From a checkpoint of a small transformer trained on Wikipedia: vocabulary 4993, 227M tokens.
Each number is 128 + 24 x the weight over its row's rms, rounded and kept within 0 to 255. Layers, rows and columns count from 0. The size above them is the row's rms in percent of the matrix's.

# layer 3 attention query, 128x128, rms 0.15, rows 27-53, columns 0-127
size [ 87  85  96  92  96  90  84  94  89  98  94  82 103  95  96  97  90  92  91  88 100  89  89  98  89  87 100]
[[ 85  97 108 167 104 151 144 129 164 156  98  87 125 108 141 135 193 124  98 156 119  77 112 134  97 136 105 117 134 105 157 141 146 161 120 108 132  90 114 111 135 129 129 133 147 161 139  91 137 128 146 115 123 127 109 129 186 125 155 100 152 126 114 163 114 172 135 136 130 104 116 114  97  99 147 145 125  91 154 121 111 107  86 153 130 145  82 110 149  94 118  92 121  85 122 114 153 109 139 137 120 141 111 100 126 129 118 116 174 130  86 135 111  99 107 153 142 135  90  84 145 121 160 154 137 123 161  95]
 [ 91 156  80 141 121 121 144 120  92 133 145 108 135 139 117 121 100 143 126 126 136 115 137  87 104 102 108  96 145 169 164 170 151 112 172 144 162 140  83 131 120 122 143 129 183 155 130 159 121 192 148 132 131 129 164 111 150 149 145 160 144 127 119 134  85  95 104 121 149 138 144 154 119 120 155  66 128  96 154 109 127 135 154 159 159 102 148 155 122 124 104 128 123 150 163 137 151 123 134 146  81 199 125 115 130 132 153 144 111 137 116 103 142 144 118 164 110 117 154 109 122 116 143 132 145 133  97 162]
 [151 182 107 129 122 174 125  83  93  93 129 139 104 154 149 136 151 138 156 117 119 134 160 120 131 101 190 107 121 115 141 102 131 131 161 159 106 139 125 147 147 155 127 130 151 161 102 135 152 141 161 116 121 106 132 107 158 136 135 141 127 160 148 127 127 123 157 115 175 153  85 125 134  78 150 133 157 155 112 107 134 142 132 133 134 145 169 106 113 111 123 162 105 111 111 131 122 163 158 143 139  90 135 159 135  98 204 152 141 142 103 109 122 149 103 137 121 179 130 155 118 142 141 168 157 120 114 179]
 [140 156 121 169 134 131 139 109  98 110 127 143  80 152  98 109 138  86 118 126 108 124 101 141 124 114 107 156 131 128 130 125 123 136  87 133 125  84 152 128 127 104 165  98 140 101  66 124 110 142 143 144 134 129 124 125 103 104 144 125 117 134 114 124 140 110 159  97 131 139 118 151 114 126 117 127 158 165 148 122 133 106 158 121 181 135 167 114  78 131 147  89 153  92 136 116 151 125 143 135 131 126  71 126 128 164 154 106 171 110 145 126 157 142 142  72  39 129 147 151 123 156 153 134 128 149  83 106]
 [ 91 141 168 141 121 135 123 119 112 171 199 146 101 122 118 130 149 153 116 158 143 158  99 146 129 131 129 153 110 140 142 158 155 152 116 127 129 106 106 165 144 124 133 134 116 127  89 114 118 135 173 142  87 130 132 119 159 150 138 124 131 115 115 132 106  97 116 169  60 136 159 175 142 107 149 166 184  82 178 121 106 131 126 130 117 119 124 144 124 105 154 112 137 135 127 128 124 129 165 113 170 120 152 147 113 106 140 138 134 145 118  83  68 117 143 155 148 120 140 120  93 118 142 111 153 170  82 127]
 [159 135 131 102  96 111 109  89 133 146 169 126 145 146 112 110 124 125 124 125 112 123 172  92 115  97 110 138 116 129 133 112 138 137 110 130  62 123 104 129 101 108 146  77 170 118 141 108 147 137 183 127  90  64  79  89 130 103  78 102 110 116 134 114 118 160 119 140 120 157 102 109 175 119 126 101 107 141 103  97 124 122 156 166 116 132 117 101 105  71 128 117 125 169 101 106 134 108 137 122 165 123 161 110 117 158 153 144 145 124 133 117 125  98 131 129 132 136 109 122 122 123  65 122 110 111 144 131]
 [117 154 130 123 125 112 107  86 135 133 142 115 142 148 126 100  94 119 127 151 110 112 139 114 129  75 157 133 174  93 135 101 113  94 118  94 135 112 142 159 154 126 137 136 101 139 161 128 123 135 128 139 113 128 145 123 131  85 151 120 146 118 120 123 150 155 149 107 119 121 132 172 110 147 135 106 131 122 145 117 172 154 110 183  69 112 170 128 121 102 188 104 137 146 185  91 183 107 144 110 154 106 144 113 148 109 172  95 136 102 157  83  88 122 153  92 124 104 133 139 148 103 160 112 135 116 145 125]
 [138 127 122 119 139 163 137 182 157 134 108 182 168  88 119 122  96 108 113 120 126  86 155 129 146 136  91  89 152 118 100 110  90 114 126 115 130  62 121 117 111 127 177  86 154 117 108 103 129 181 152 112 130 138 138  83 102 141 116  97 132 160 169  92 124 136 128  98 139 137 153 146 137 129  94 144 139 132 112 138 136 140 110 144 164 140 119 120 132 146  91 134 111 115 148 112 150 150  91 109 172 167 127 111 110 115 127 134 116 139 155 167  96 145 118 178 148 150 121 103 131 169 126 104 108 114 104 121]
 [146 178 133 174 121 130  64 142 139 113 110 120 132 141  55 116 150 133 166 118 105 157 130 139  98 150 112 135 134  96 114 107 121 138 136 127 100  78 141 115 111 170 141 111 142 130 104 126 110 126 170  92 162 122 136 123 155 135 117 141  94 113 180 163  94 136  72 102 167 101 143 112 147 135 139 142  76 137 139 121  79 130 145 132 149 151 126  99 126 142 138 132 114 125 138 115 141 149 137 123 144 142 120 164 139 142 115 104 149 127 167 106 114 117 113 136  82 164 150 105 130 145 144 122 153 165 109  80]
 [114 113 155 157 124 145  95 102 181 121 124 144 100 161 114 118 135 140 145 126 147 142 147 129 133 153 155 123 103 167 121 142 158 120 110 142 126 163 144 144 157 131 108 141 192 116 137 160 171 127 157 104 146 144 140 120 114 132 183  85 164 159 141  99 168 154 102 132 116 119 128 124 113 142 102 143 160 134 121 173 118 114 136 111 114 151 162 119 124  85 185 118 100 153 116 165 125 134 123 181 135 107 110 143 156 129 153 146 146  81 129  72 137 168 132 111 102 139 139  88 128 141 154  97 117 119 141 109]
 [154 116 130 148 121 128  97 136 110 126 121 113 111 153 122 117 181  66 174 109  78 131 122 149 113 147  82 125  95 130 134 139 110 110 119 162  96 158 138 125 121  92 160 136 130 164 138 135 142 183 135 114 119 135 121 127 169  72 107  96 143 130 178 144 151 151 131 139 153 129  98 157 114 112 140  99 168 163 174 181 143 124 100 145 133 126 134 137 146 127 133 138 112 132 132 165 144  56  98 124 132 147 105 142 125 115 142 131 132 116 119 120 141 141 104 125 133 105 120 131 168 151 170 129 111  86 100 108]
 [141 126 100 123 128 137 116 129 158 124 127  94 103 145 131 125 165 103 161 133  93 137 119 146 141  95 135 113 180 120 138 127 136 119 131 141 145 127 119 115 135 132 106 131 121 149 128 123 111 169 178 164 126 166  91 169 137 117 118 148 136  88  85  84 108  79 127 125 115 111 131 154 182 148 135 156 147 155 143 112 100 138 141 145 121 130 101 142 130 132  89 129 120 106  91 106 129 112 121 111 172 129  95 144  97 134  73 129 140 158 141  94 139  85 149 130 133 126 161 153 179 119 105 121 209 160 105 146]
 [122 123 168 145 158 106 138 107 127 137 116 130 135 142 164 149  67 122 150  96 118 159 151 115 113  71 140 131 114 123 113 119  99 148 109 154 110 106 139 105 134 133 128 134 170 116 106 131 120 145  86 130 136 138 111 139 101 157 190 162 168 106 102 105 146 140 132 152 130 107  96 156 138 130 125 124 118 137 139 159 152  98 116 115 142  88 130 152  87 158 131 100 206 115 187 103 118 149 121 149 104 139 129 176 134 107 103 138 122 122 125 149 110 143 126  99  88 125 110  97 109 107  90 149 120 131 103  89]
 [147 153 127 133 120 146 107 119 149 129 139 125 118 134 143 103 109 118 157 175 155 113 149 124  69 173 101 135 105 152 113 113  94 143 146  91 137 130 139 127 130 156 113 165 123 134 106 167 186 151 121 104  62 160 110 173 107 128 121 114 118 132 120 111 112 118  96 109  79 102 132 130 159  93 130 124 113 121  97 129 108 168 121 120 126 134 118 161 115 125 118 118 136 168 152 126 102  90 126  86  86 124 101  97 130 111 115 135 120 100  91 139 118  97 119 105 146 172  86 126  97  75 145 129 149 129 166 108]
 [123 183 114 102 119 128 136 137 127 125 126 104  75  74 145 127  97 144 103 152  90 153 110 125  88 128 150 159 127  98 124 138 103 176 121  86 141 154 101 114 173 154 147 114 111 122 128  96 149 155 129 136 123 125 109 152 132 118 161 131 135 133 106 130 120 113 104  68 139 165 107 121 136 101 131 140 144  81  96  99 125 121 152 153 150  98  97 117 119 190 114 185 110 117 154 139 164 166  89 159 109 157 121 155 142  97 109 118 149 132  86 138 135  95 132 109 117 141 155 135 152 123 144 119 130 143 119 118]
 [ 95 145 123 163 144 122 117 101 143 147 101 153 124 130  69 130 159 152 107 131 143 186 159 106 135 150  86 143 136 190 106 138 132 151 116  87 133 115 162 128 190 148 116 183 119 149 156 136 162 157 122 165 123  98 159 139 126 120 137 137 135  97 159 117 124 138  96 154 170 111 123  89 174 149 145  96 116 108 128 161 135 110 125 129 112 124 122 105 140 147 150 127 109 164 108 140 113 130 131 144 117  91 142 177 109 141 133 152 110 126 101 155 126  94  95 155 170 126 133 159 147 107 138 139 112 139 126 140]
 [145  96 131 141 141 134 183 147 150 169 117 119 195 122 105 115 150 110 128 110 152  97 149 157  82 138 161  81 134  85 126 144 135 130 128 149 113 102 142 133 141 168 113 114 118 116 146 123 112 101 129 113  78 128 137 118 108 104 131 117 158 119 117 142 177 146 117 151 115 107 112 144 161 119 101  95 135  99 119 108 114 152 100 134  85 120 126 124 141 153  82 157 140 114 120 154 120 120 106  99 117 115  91 142  81 108 125 158 147 138 139 107 170 140 122 126  66 158 115 156 135 117 169 102  87 104 105 155]
 [137 109 102 192 101 129  84 139 137 174 113 147 152 115  96 103 142 150 149 155 158 152 105  69 102 105 127 145 132 111 177 132 162 125 108  69 133 127 144 128 116  85 100 166 137 130 107 167  99 107 142 132 123 117 151 141 136 133 108 139 149 139 133 109 154 134 144  71 102 169 143 161 133 146 136 133 125 120 122  95 123 140 103  91  89 127 140 144 135 128  94 144 150 160 113 120 104 173 129 116 145  91 133 123 119 137 135 139 111  90 134 120 119  95 130 114  74 140 143 176 139 118 109  89 149 126 148 118]
 [133 110 128  72 120 151 119 142 170 159 115 121 115 134 129  81 122 102  79 133 107 138  93 121 151 113 126 109 130 136 104 165 140 144  81 127 126 110 117 125 110 145 116 123 134 162 143 118 139 134  89 108 116 119 104 165  91 116 125 178 196 132 144 127  95 155 117 112 121  98 106 142 166 177 100 148 123 168  71  78 156 140 110 134 118 109 127 111 105  82 149 141 154 125  93 131 130 148 137 155 108 105 121 116 145 137 139 120  75 133 133 129 163 163 126 132 142 126 119 157 126 162 134 176 117 149 130 104]
 [137 137 127 165 123 126 108 115 118 177 152 164  85 109 124 112 119 162  59 143 103 122 133  81 180 139 110 122 138 130 113 121 131 133 120 129 164  75 134 125  90 111  92 119 130 158 138 142 150 108 174 138  87 141 130 107 170 120 105  82 130 128 146 149 140 119 117 129 147 101 136 129 114 109 118 139 149 136 102 125 122 143 148  97  90 137 133 153 133 163 150 138  86 120  98 120  83 104 104 132 111 113 152  86 134 156 114 131 163 144 108 111  92 147 104  90  93 178 128 158 144 161 129 138 114 166 111 142]
 [188 147 115 131 101 163 150 141 104 140 134 106 162 119 126 129 127 154 111 126 119 139 126 140 122  89 133 167  92 105  89 153 154 158 139 147 159  99 145 107 100 120 104 104  78  78 101 158 145 130 128 131 117 109 145 111 128  93 172 133 116 164 108 136 144 133 125 121 155 157 100 129 116 142 118 135 150 138 113 133 115 102 135 137 105 137 110 129 120 146 138 102  75 164 143 132 122 153 157 110 162 119 159 139 174 186 134 159  98 128 158 147 125 122 109 170 105  89 148  79 104  95 165 123 155 130  94 132]
 [107 127 106 106 135 103 104 120 126 134 154  99 118 167 161 109 150 144 103 117 139 147 122 163 133 125 130 137 104 133 131 130  61 108 118  85 113 143 110 142 137 119 143 184 115 134 109 108 133  93 109 100 103 126  99 152 121 177 111  88 145 129 128 122 124  55 144  91 128 139  94 147  71 122 124 130 130 129 160 122 136 123 126 159 118  84 116 136 122 135 128 106  92 160 126 116 155 119 166 145 126 176 119 109  96 170 114 143 136 173  88  90 129 109 104  90  79 126 117 159 118 136 125 149 124 145 107 103]
 [129 135 116 112 106  83 156 105  99 109 157 107 168 127 157 111 110 110 135 129 164 130 139 138 117  80 136 134  56 162 138 110 134 140 119 107  96 132 155 140 124 161 103 100  81 156 163 134 126 117 124 130 186 105 110 120 113 136 121 105 124 121 133 113 155 107 130  93 128 134 158 165 150 153 108 133 123 135  85  79 107 145 119 140 169 149 122 136 117  76 145 113 140 163 144 140  77 131 141 113 100 130 119 107 132 106 168 141 173 159 124 123 136 125 122 101  95 148  99 134 149 158 135 156 152 134 100  76]
 [138 137 114 141 143 145 124  83 148 120 128 108 176 160 133 115 105 140 165 109 102 161 108  90 134 149 105 152  73 128 120 142 144 123  99 116 112  93 104 105 162 142 163 139 151 119 149 136 110  88 132 168 127 128 108 112 118 187 139 112 147 155 130 129 131 132 128 116 147 166  72  91 139 147 101 140 127 151 205 112 127  94 106 126  82 101 135 112 137 144 103 163 163 128 115 124 120 108 131 156 143  93 160 139 116 131 125 132 128 122 112 112 125 139 161  93 129 129 141 114 142  73 128  91 136 140  72 126]
 [154 111 101  95 115 119  96 158 147 156 132 139 136 120 120 149 104 143 138 114 122 148 104  84 149 103 184  99 136 113 135 152 121 149 122 102 113 131  68 137 124 152 118 111  94  93 143 161 181 127  91 157 157 192 130 103 146 135 147 138 138 121 108 117 105 148 105 127 141  87 130 107 137 109 156 135 137 123 163 152 122 150 128  88 125 134 116 148 140 166  93 135 127 157  87 139 158 156 145 105 132 130 128 139  84 167 163 121 122  87 108 115  82 136  83  85 116 107 136  93 129 100 151 127 147 133 147 112]
 [161 123 132 114 165  97 173 148 139 112 121 129 125 119  99 107 158 136 128  97 135 138  75 120 126 135 124 159 112 135 114 146  72 154 144 141 151  75 136 114 143 130 126  97 137 171 121 141 173  82 154 141 124 129 125  92 104 135 115 136 158 168 104  92 126  93  80 117  93 148 158 123 105 113 146 157 109 142 103 143 174 176 158 121 108 140 130 135 125 128 106  83 140 146 155 150 128 101  96 120 152 143 129 134 119 108 133 148 115  84 137 103 152 130 138 135 161 106 109 164 156  77  93 156 124 111 117 101]
 [154 101  97  96 111 131 163  76 138 112 176  94 156  99 149 156 173 155 114 143 178 103 119 147 149 151 132 150 148 124 132 123 132 154 118 125 132 126 100  90 114 134  90 146 103 152 116 107 131 119 131 162 158 103 137 135 118 120 114 151 111  93 109  92 154 109 132 121 147 106 110 139 132 136 111 152 108 129 118 115 135 144 110 156  36 110 102 115 100 144 127 114 137 104 146 137 142 146 109 138 143 163  98 134 148 146 196 197 133 155 147 137 154 148 115 108 152 144 152 110 117 147 149 135 136 125 143 147]]
# layer 3 attention key, 128x128, rms 0.153, rows 27-53, columns 0-127
size [ 80  91  98  91  97  85  81  93  92  94  87  86  95  89  87  89  90  87  87  93 105  92  92  96  95  95  98]
[[127 130 112 120 139 158 160 112 144 157  66  99  97 141 122 117 127 153 142 140 121 134 132 117 164 165 171  96 112 141  80 131 137 146 148 108 114 142 139  96 117 129  89 107 159 115 118  78 166 155 121 153 133 106  93 115  82  95 158  84 155 118 102 136  98 160 127  92 125 159 101 141 132 114 159 109 107 139 117 129 109 117 147 140  74 107 112  89 125 135  98 139 171 128 114 122 142 136  92 104 124 120 145 112 145  96 134  85 132 133  99 175 125  88 169 144  87 135 145 128 160 111 103 132 132 146 130 128]
 [138 127 181  98 172 129 128 131  75 126 127 139 106 140 141 140 126  95 107 133 154 142 129 146 130 108  98 156 118 120 160 110 157 124  85 106  84 147 119  88 112 119 102 129 131 157  89 151 138 107 168 139 115 130  93 122 152 164 128 122 127  99  94 116 182 142  95 154 109  94 159 142 119 131 133 104 124 103 190 150 113 131 191  64 154 156 136 114 153 116 135 151 104 103 101 114 135 173 125 147 161 123 132 135 160 116 113 139 148  93 105 138 120 133 160 128 123  94 111 161 159 124 124 136 127 118 128 118]
 [111 120 151 119 148 115 143  91 142 159 121 122 165 144 121 114 122 115 131 147 159 112 117 110 120 126  82 139 140 121  90 120 175 100 139 139  95 145 141 136 116 115 116 149 144 129 101 152 135  96 149 116 109 128 104 164 125 138 104 138  57 130 122 116 152 120 104 148  97 132 124  93 157 117 158  80  92 122 127 131 133 171 112 129 124 126  85 105 121 139 177  99 111 113 194 162 119 105  75 135  91 136 131  88  97 113 139 150 114 120 138 117 136 121  87 173 167 144  91 120 141 106 138  97 142 119  79 108]
 [111 128  85 129  98 128 103 120 109 154  96 153 140 158 135 117 211 110 149 130 111 143 130 117 146 114 114 134 175  88 148 124 152 132  98 136 107  87 131 160 109 111 111 149 151  97 168 150 117 154 138 117 119 113 113 109 139 134 155 129 134 165 106 149 114 159 179 151 139 161 128  75 138 106  96 168 141 119  93 129 126 167 133 132 159 148 122 107 146 136 122 119 151 178 127 134 108 110 124 151 145 130 119 138 159 121 201 148 143 125 111 107 146 103 148 147 119 156 142  91  92 136 167 122 142 119 124 165]
 [147 150  91 110 126 148 117 128 151 138  83 132 100  81 147 119  85 130 142 146 140 173 111 159 123 192 136 152 157 119 146  96 131  78 140 159 104 128 126 101 145 151 115 136 109  92 137 142 116 176 163 122 112 125 138  88 100 109 130 135 148 104 121 108 146 107 129 108 144 163  94  91 125 110 121 129 128 142 148 147 119 150 163  61 160  85 110 124 153 153 105 120 137 100 138 124  84 128 122 129 110 150 120  88 122 134 155 146 149 139 120 125 142 158 159 116 102 118  92 125  85 127 172 130 170 126 107 140]
 [106 141 135 151 110 171 165  84 147 148 168 146 147  93 115 148 161 126 141 115 156 135 101 116 156 168 140 101 179  82 162 123 148 100 151 129 157 136 164 151 118 126 149 162 103 167  91 114 131 100 108 122 120 130 133 162 132 127 121 129 139 118 151  96 141 141 126 133 105 123 138 116 134 112 126  97 105 132 115 175  76 125 148  90 131 106 136  88 143 107 113 127 104 167 172  92 136 133  76 106 133 140 134 138 142 183 122 119 136 117 196 138 105 123 105 143 143 102 133 144 156 135 133 129 108  91 106 126]
 [110 130 114 141 123 103  82 123 133  95 131 154  89 172 137 127 137 125 155  85 115 154 129 108 166 174 129  96 152 134  94 148  92 113  93 115 127  98 137 127 105 113 151  98 142  82 103 140  89 125 101 100 101 123 123 132 107 167 128 131 147 133 134 154 108 164 106 154 151 146 130 114 134 130 137 108 109 116 133 166 158 121 113 108 133 144 146 124 168 166 105 154 142  85 154  92 103 111  98 151 164 161 110 103 125 127  77  89 124 148  94  90 154 104 134 105 142 150  91 156 101 170 114 158 137 119 140 128]
 [126 112 138 122 110 136 115  91 117 149 141 121 117 108 165 110 133 138 118 168 120 140 110 154 108 132 167 145 165  95 113 183 117 128 118 104 128 163 113 110 104 113 103 128 100 143 107 132 140 139  73 113 148  81 111 120 158  73 118 136 128 160 143 137 148  94 128 112 121 120 123 140 140 114 129 137 186 101 189  81 125  94 136 152 130 112  92  82 146 136 161 118 108 178 114 109 136  91  98 131 113 142 165 132 166 114 115 138 135 142  98 105 155 166  77 102 143 133 117 130 143 155 103 149  97 137 117 121]
 [112 129 135 120 126 136 117 103 114 141 144 149 197 108 131 132 151 150 104 148 152 173 142 121 113 108 106 167 125 104 156 158 143 150 137 154 155 123 148 173 151  95  82 138 120 141 151 148 140 143 115 136 142 135 115 152 138 101 163 116 153 167 127 115  69 122 145 136 158 146  93 122 163  82 134  94 138 154 142 132 158 127 147 143  84 144 144 119 108 133  59 128  86 115 141 138  83 102  85 150 126 149 125 101 138 143 160 136 126 101 102  97 130 111 171 152 149 153 123 110 144 106 151 150 104 103 131 145]
 [ 76 191 121 109 150 118 141  89 139 100 119 147 143 121 133 146 127 125  98 138  77 128 119 119  98 148 122 116 100 148 135 118 158 138 121 102 163 157 103 124 115 123  95 159 113 129  77 116 110 122 114 114 109 107 148 115  97 152 170 112 123 146  75 180 135 172 148  98 128 116 123  95 127  68 148 111 114 137  79 161 100 127 136 111 129 129 110 130  64 110 130 113 133 133 125 123  99 134 141 195 108 127 127 156 107 122 123 141 140 168 131 133 165 142 137 123 147 140 158 134  90 149 110 142  99 121 133 113]
 [ 88 101 126 160 108 124 181 114 167 163 146 151 132 124 111 100 150 107 160 117  80 140 126 125 110 112  95 120 156 123 118 110 173 120 114 151 122 110 136 153 118 109 156 114 151  82  89 124 143 130 129 100 104 111 152 129 114 140 144 104 123 174 143 139 126 151 148  83  94 122 112 124 131  85 111 134 123  99 106 123  97  95 155 112 153  90 145 125  89 117 137 151 144 144 158 143 127 170 176 174 156  74 118 137 161 107 149 109 103 133 103 119 141 137 165 173 116 127 166 133 165 138 126 155 126 124 101 138]
 [ 98 111 116 146 147 119 121 122 156 131  92 141  96 126  80 184 159 158 137 192 146 120 102 127 141 139 109 135 146 128 129  97 115 140 148 169 100 111  81 108 147 135 141 123 168 101  98 137 136 173  82 121 127  95 127 151 142 114 160 121 133  63 153 120 131 122 110 132 159 115 149 121  89 116 123 121  96  80 139 143 150 121 131 121 133  86  97 115 110 142 157 108 110  92 114 145 118 158 116 131 143  88 118  80 143 148 126 144 110  88 102 115 101 172 145 129 128 151 154 154 124  92 129 114 128  99 114 116]
 [113 180  66 125 164 121 138 146 128  97 129 107 113 136 125 145 132  93  96 114 120 120 102 158 167 108 146  95  94 135 128 131 115  90 124 135 155 128 102 126 131  69  90 152 106 136 156 155 118  87 178 114 116 137  84 153 138 126 111 142 110 146 111 129 110 111 110 109 119 151 119 118 167 183 119 180 119 130 140 108 105 162 138 125 145 130 127 115 109 137 120 139 100 110  54 146  98 146 146 103 131 108 126 124 120 138 153 148 167  98 131 132 164 108  99  95 130 117 151 120 122 165  76 110 126 129 121 148]
 [138  80 146 147 140 127 143 176 155 119 145 143 138 127 121 169 112 110 107 139 109 121 118 120 150  97 160 119 128 148 115 127  94 130 155 106  94 157 132 154  69 150 133 107 101 146 117  94 101 123 122 145 162 113 184 153  88 130 140 112  96 126 131  99 174 118 130 123 122 143 113 146 152 133 125 124 146 149 166 143 123 154 183 115 144 141 103 129 105 139 131 113 115 106 116 149 123 140 141 107 188 187  79 173 119 178 150  91 130 128 136 136 152 140 128 139 122 105  93 123 136  80 145 160 115 157 156 125]
 [153 153 121 125 115  89 121 138  82 147 111 133 155 171 146 137 110  95 126 126 151 127 158 194 159 159  95 145 125 166 126 116 121 127 170 141  96 125 137 140 119 138 161 112 114 102 137 127 120 133 137  89 159 125 126 183 113 137 149 108 104 131 102 121 116  88  96 100  98 181 148 152 137 159 117 146  77 166 139 119 120 104 130 139 124 122 100 155 142  85 135  93 138 158 114 132 126 121 116  99 159 138 163 119 134 122 122 146  83 112 102 152 108 130 150 109 142 107  96 147  92 102 165 167  84 129 118 155]
 [161 157 165 137 141 102 169 152 133 176 158 103 120 125 171 112 144  70 139 117 131 136 144 136 134 112 123 146 109 154 151 122 126 153 126 157 125 131 158  85 108 156 135 132 115  99 110 100  91 126 120  92 105 143 143 110 125 134 156 118 168 178 153 172 118 118 108 133 152 160 153 125 128 109 136 106  90 153 145 135 121 163 168 118 111 126 132 102  97 141 103 121 146  87 152 116 121 136 158  96  93 129 108 147 121 147 117 117 128 106 180 111 130 112 146  91  68  86 137  93 140 113 157 141  93  92 137 114]
 [132 106 132 153 160 143 133 116 138 121 135 134  99 118 118 102 150 122 134 160 105 133 103 167 118 144 128  97 140 130 132 104  47 121 150 103 140 143 120 116 120 128 149 111 124 141  97 126 154 113 135 108 151 166 135  99 129 125 114 109  98 166 102 125 132  95 155  99 112 116 121 126  83  96  96 126 129 177 124 109 150 140 111 156 144 167 118 100 122 165 157 151 134  93  88 121 123 136 144 151  98 139 161 117 141  81 166  93  63 142 116 115 118 156 138 125 168 201 111 138 106 134 119 103  86 128 144 145]
 [115 142 134 138 122 126  91 169 130 121 123 164 142 119 136 127 154 140 102 162 145 148 159 124 134  99 128 104 138 159 135 172  98 119 101 152  90 156 127 124 103 178 141  77 125 145 105 114 120 145 135 179 114 170 173 138 106 128 125 121 144 105 134 118 114 132 153 121 151 100  87 128 111 101 131 147 112 152  72 115 129 149 159 112 117 141  89 154 139 126 128 140 123 129 124 163 109 137 106 108 142 148 141 142 124 150 123 186 149 132 122 128 126 155 115  81 163  97  88  78  98 153  90  99 103  71 102 112]
 [134 148  93 149 128 105 123 129 118 131  97 133 151 118 136 124 167 124 149 112 145 153 159  97 135 136 145 157 117 103  87 118 129 140 103 111 159 128 115 110 100 112 114 111  83 128  86  93 117 135 118 142 114 127  84 171 130 115 106 104  68  76 126 132 148  79 111 154 123 101 145 122 102 135 205 165 147 161 114  98 159 124 117 146 166 134  75 130 104 164  90 125 144 134 112 108 148 104 141 158 125 124 107 109 139 117 114 120 146 116 161 122 135 138 114 107  90 163 151 136 137 113 106 148 170  91 117 112]
 [128 116 130 114 174 164 130 151 142 144 120 160 149 118 141  91 147 159 135 130 104 202 114 134 108 149 139 146 182  96 139 122 115 155 153 134  97 112 127 101 136 139 136 143 100 163 121 108 133 172  95 145 128  94 183 110 103 141 150 132 140 113 115 133 129 124  87 152 126 137 119 128 130 175 158 152 126 152 129  85  98  76 150 121 142 144 123 119 139 138 120 132 110 142 114 165 118 117 128 166 147 124 118 100 134 141 125 164 105 139 142 156 117  94  97  90 180 156 134  72 142  86 116 111 136 111 110  91]
 [126 118 145 114  84  96 122 150 125 163 179 131 158 101 127 123 149 159 122 154 157 128 119 135 127 105 132 117 127 175 167 161 126 116 107 114  99 149 122 147 122 138  93 131  99 144 155 137  91  95 125 103 122 145 110 106 112 120 141 138 179  62 122 117 140  92 111  99  92 100  99  71 144 135 170 144 121 158 144 137 109 130 120 127 113 183 126 163 151 115  96 117 136 164 117 106 156 139 142 187  83 113 128  99 145 123 176 143 127 161 150 129 149 134 143 156 118 150  99 158 118 146 123 129 111 134 134 130]
 [115 114 145  72 131 154 107 163 107 112  51 132 170 102 120 114 125 135 119 114 136 102 120  98  77 151 134 116 125  96  94 128 134 149 127 162 119 136 142 111 135 132 176 141  99 122 142  92 105 129 143 101 120 129 145 121 120 129 104 166 133 104 101 134 127 107  75 100  74  74 160 118 190 138 124 139 107 111  98 131 131 148 128 124 138 132  79 131 133 146 115 148 105 101 167 126 105 142 148  99 171 175 107 150 136 152 131 119  76 151 106 150 117 124 136 147 106 137 146 129 132 134 144 130 154 128 147 129]
 [ 87 129 103 142 146 120 116 104 139 133 125 170 120 115 142 141  96  97 158 101 159 108 109  71 111 144 151  98 129 100 117  99 135 137 126 113  94 129  99 139 125 163 111 136 125 128 157 100 110 158 153 155 124 106 139 135 106 132 140 137  69 148 144 133 149  69 122 191 112 125 114 139 176 114 139  96 124 164 113 130  90 125 135 143 130 117 121 154 150 124 132 123 141 127 141 140 141 124 131 112 173 179 108 122 176  85 148  99 100 112 141  91  83  95 169  93 147 140 163 130 143 149  98 136 124 136 103 146]
 [109 108 136 121 112 142 140 147  85 148 167 113 113 133  84 162 113 137 111 151 145 122 103 146 166 139  96 121 198 161 110 136 142  90 109 172 175 151 141  96 118 121 101 104  93 124 144 136 129 106 106 141 132 107 117 124 109 113 109  93 136 104 108  98 105  93 137 120 133 109 167 123 147 137 141 149  91 111  89 133 142 161  91 112 145 127 124 135 168 138 116 110 124  93 141 138  92 121 170  89 173 157 161 125 117 156 112 146 146 141 156 171  70 120 101 141 153 135 165 141 107 112 100 128 117 110 123 121]
 [ 76 153 131 122 173  87 102 151  97 123 167  99 155 145 123 129 129 137  77  97 144 154 147 111 110 106 103 129  79 119 151 126  43 130 119 165 116 138 138 132 149 132 149 122 109  97 113  89 121 161 108  98  98 132 139 106 117 100 132 127 110 122 127 113 149  94 131 116 123 148 106 129 141 150 124 109 106 119 130 116 108 166  79 104 176 151 150 103 120 126  87 136 124 116 131 134 122 104  96 118 143  97 148 101 147 127  82 119 149 136 120 114  90 110 103 146 134 174 104 143 129 118  94 135 107 145 129 180]
 [140 113 162  77 111 110 112 153 113 130 135  91 152 117 111 152 141  89 159 169 125 185 126 131  84 108 166 107  89 112  92  98 119 104 166 183  90 136 139 153 151 145 125 116  88 121 146  84 106 135  98 159 177 138 145 165 133 156 112 143 123 103 128 135 125 146 155 120 112 126 110 123 109 143 113 141 125 117 126  95 122 144 161 118 115 139 120 132 145 110 145 107 133 100  80  64 106 141 129 116 119 125 167 118 111 136 133  92  99 159 133 131 123 106  93 129  73 167 120 152 141 124 140 123 127 114 153 142]
 [144 154 142 144 120 128 157 119  95 154 114 126  88 166 115 118 137 137 145  91 127 104  74 124 128 161 200 123 126 137 115 107 109 109  98 135 137  74 119 118 109 137 140 160 183 132 125 100 131 134 103 111 128 124 132 130 162 164 146 149 153  79 139 161 132 118 125 120  81 135 121 118 127  79 134 102 153 142 173 113 121 106  98 155 169 127 122 121 168  89 122 130 134  98 159 126  92 132 162 145 142  74 156 149  90 135 162 107 108 126 128 133 120 106 131 114 131 155 110 118 134 105 142  89  99 151 155 118]]